config = dict(
    intermediate_size=320,
    vocab_size=3479,
    init='normal',
    init_std_down=0.0587,
    batch_tokens=16384,
    doc_mask=False,
)
Each number is 50 + 12 x the weight over its row's rms, rounded and kept within 0 to 99. Layers, rows and columns count from 0. The size before them is the row's rms in percent of the matrix's.

# layer 4 MLP up, 320x128, rms 0.0586, rows 109-116, columns 0-63
101:56 32 55 48 48 57 38 32 63 66 66 64 55 44 48 42 75 32 34 32 55 66 53 65 60 54 53 59 36 19 29 41 52 51 59 47 61 62 52 66 39 58 52 49 62 56 27 40 52 49 36 54 69 45 52 36 56 68 53 37 63 42 49 42
101:44 44 55 58 55 50 65 43 67 61 33 69 50 59 60 46 65 40 40 55 25 37 47 43 54 31 67 46 56 49 38 39 48 61 53 62 49 54 83 58 47 47 58 76 54 44 52 44 67 55 49 45 26 41 61 21 32 39 37 64 58 42 52 56
102:38 54 52 36 64 45 57 56 37 38 60 52 52 45 49 54 75 48 39 77 56 74 56 38 60 64 67 45 68 45 34 29 55 39 26 59 41 48 58 41 50 73 58 42 65 61 55 46 30 47 38 47 40 49 52 67 60 51 43 48 57 64 55 46
090:69 55 63 49 38 40 63 49 48 51 27 57 61 73 55 40 58 56 44 51 37 46 55 60 73 65 46 60 50 56 62 32 41 30 37 57 78 35 56 44 62 55 48 32 78 61 44 39 45 58 36 57 61 32 67 62 31 40 58 56 48 49 77 57
097:56 46 54 60 60 63 43 83 67 35 46 65 61 33 62 57 48 39 70 60 67 50 44 52 30 66 51 54 48 78 58 31 66 42 50 49 56 70 67 38 49 47 34 43 63 56 44 54 46 45 50 51 56 61 49 51 50 25 39 56 21 56 56 56
102:55 30 37 47 53 69 52 47 36 57 60 43 36 23 63 65 67 44 50 65 53 48 52 53 47 46 75 41 32 43 46 64 45 26 46 60 48 49 67 41 45 42 37 28 43 49 30 53 48 53 48 27 50 34 66 45 64 42 48 47 69 56 50 34
109:48 42 52 62 39 64 40 40 41 52 45 46 64 57 44 49 33 71 49 34 46 48 48 61 56 45 42 56 56 61 35 37 38 53 33 67 51 47 46 49 62 26 37 54 51 45 65 55 52 64 37 39 49 46 49 42 66 44 81 69 40 56 52 54
100:49 62 29 41 68 42 56 49 53 55 47 66 47 32 63 53 69 48 49 60 36 47 38 53 61 55 49 63 53 58 47 46 52 30 64 37 59 51 46 72 52 38 48 48 58 45 37 59 45 49 55 44 61 63 48 65 69 52 44 23 49 55 39 47
# layer 4 MLP down (transposed), 320x128, rms 0.059, rows 109-115, columns 0-63
108:61 72 70 62 46 56 57 64 64 39 55 43 53 49 40 43 53 66 56 64 49 35 53 28 30 38 60 63 37 72 65 62 54 81 50 53 44 48 49 53 56 43 34 37 27 36 40 43 45 67 49 42 50 39 35 36 43 34 12 57 37 37 66 54
096:61 38 58 75 66 52 40 49 57 50 60 49 74 34 40 42 63 51 59 33 48 57 43 59 41 72 63 41 49 55 54 62 46 72 43 59 40 49 34 53 46 42 62 40 52 45 47 28 47 48 38 64 91 27 40 37 52 59 35 57 51 52 72 48
100:31 50 40 30 41 38 25 63 38 52 32 29 35 42 62 62 41 54 30 52 35 51 54 59 42 50 74 28 63 47 47 42 61 37 35 43 44 51 51 37 37 58 35 57 53 36 42 59 42 48 60 62 60 59 32 52 59 57 53 58 44 51 66 53
094:46 46 54 50 56 61 59 57 63 37 60 55 49 50 53 64 32 61 35 56 50 52 51 40 36 45 54 72 59 56 48 48 43 56 31 31 56 60 68 65 29 55 44 60 42 53 32 34 39 56 66 47 61 45 39 48 50 44 47 54 45 34 48 81
102:49 43 60 51 44 59 52 28 58 40 51 66 68 56 46 51 44 43 55 52 59 82 42 61 54 52 63 54 47 45 41 61 52 54 45 46 49 37 50 48 57 84 52 62 66 54 54 47 56 29 70 34 57 73 35 31 54 61 34 33 45 53 47 53
101:53 59 64 39 47 48 51 33 49 66 71 50 36 34 51 55 63 55 41 61 78 62 41 68 52 45 50 53 62 69 40 52 36 56 37 56 63 49 46 44 51 54 41 31 72 38 44 70 38 82 48 55 48 62 52 27 73 72 36 59 55 70 40 67
107:30 41 51 50 39 71 70 50 28 44 52 64 61 45 44 49 65 55 45 36 31 71 42 58 53 21 46 53 63 58 31 44 51 51 54 54 49 66 72 28 71 52 45 56 62 42 26 46 57 44 39 49 53 69 68 55 51 53 63 41 51 64 34 66
# layer 4 MLP gate, 320x128, rms 0.0587, rows 110-116, columns 0-63
101:45 33 28 53 44 56 57 42 55 62 59 55 51 60 46 63 37 51 60 26 29 32 41 60 46 48 49 43 40 49 60 17 70 43 55 35 58 61 80 56 53 44 73 43 57 44 45 64 57 67 54 36 42 61 50 48 38 43 54 71 51 33 48 53
102:33 71 67 51 65 67 49 45 62 69 51 34 84 46 61 55 44 36 53 56 66 57 58 53 35 38 45 53 46 30 45 39 60 66 42 36 39 35 49 67 35 44 68 53 42 47 64 29 25 37 56 67 60 52 51 41 30 49 36 42 54 38 60 49
101:53 34 28 59 62 55 30 33 68 56 47 53 33 44 56 39 59 68 57 54 49 60 22 39 47 71 50 33 56 39 43 70 61 45 50 55 39 26 39 32 34 47 44 50 49 42 56 69 38 63 44 35 40 60 56 53 35 56 47 54 56 45 47 30
099:25 30 48 52 53 55 64 28 49 41 54 68 57 36 41 49 37 56 43 54 48 61 53 51 57 61 63 40 59 52 43 28 58 74 50 41 54 53 46 53 42 64 53 59 51 45 72 46 47 18 69 61 67 59 37 52 38 57 33 42 38 39 57 79
105:42 52 62 45 49 50 44 48 37 48 51 45 57 57 55 50 42 61 39 53 38 46 59 52 47 54 45 43 73 54 59 48 49 40 25 63 46 64 37 71 63 42 44 74 26 57 34 52 64 57 42 58 58 68 37 62 46 35 34 48 48 27 61 45
106:65 47 48 51 64 56 48 32 58 51 53 37 38 42 43 46 35 47 61 36 61 29 53 57 54 37 68 24 63 48 56 71 55 72 30 50 61 32 51 56 47 26 34 70 35 47 75 54 38 51 50 66 51 50 42 64 47 33 59 55 70 43 58 47
094:51 42 54 60 43 40 48 34 51 67 44 43 10 42 50 44 60 55 62 79 43 43 66 53 44 30 36 46 51 45 74 52 65 50 56 40 45 52 60 41 48 72 53 56 51 41 48 35 72 51 51 43 42 38 57 60 48 59 61 60 49 31 39 40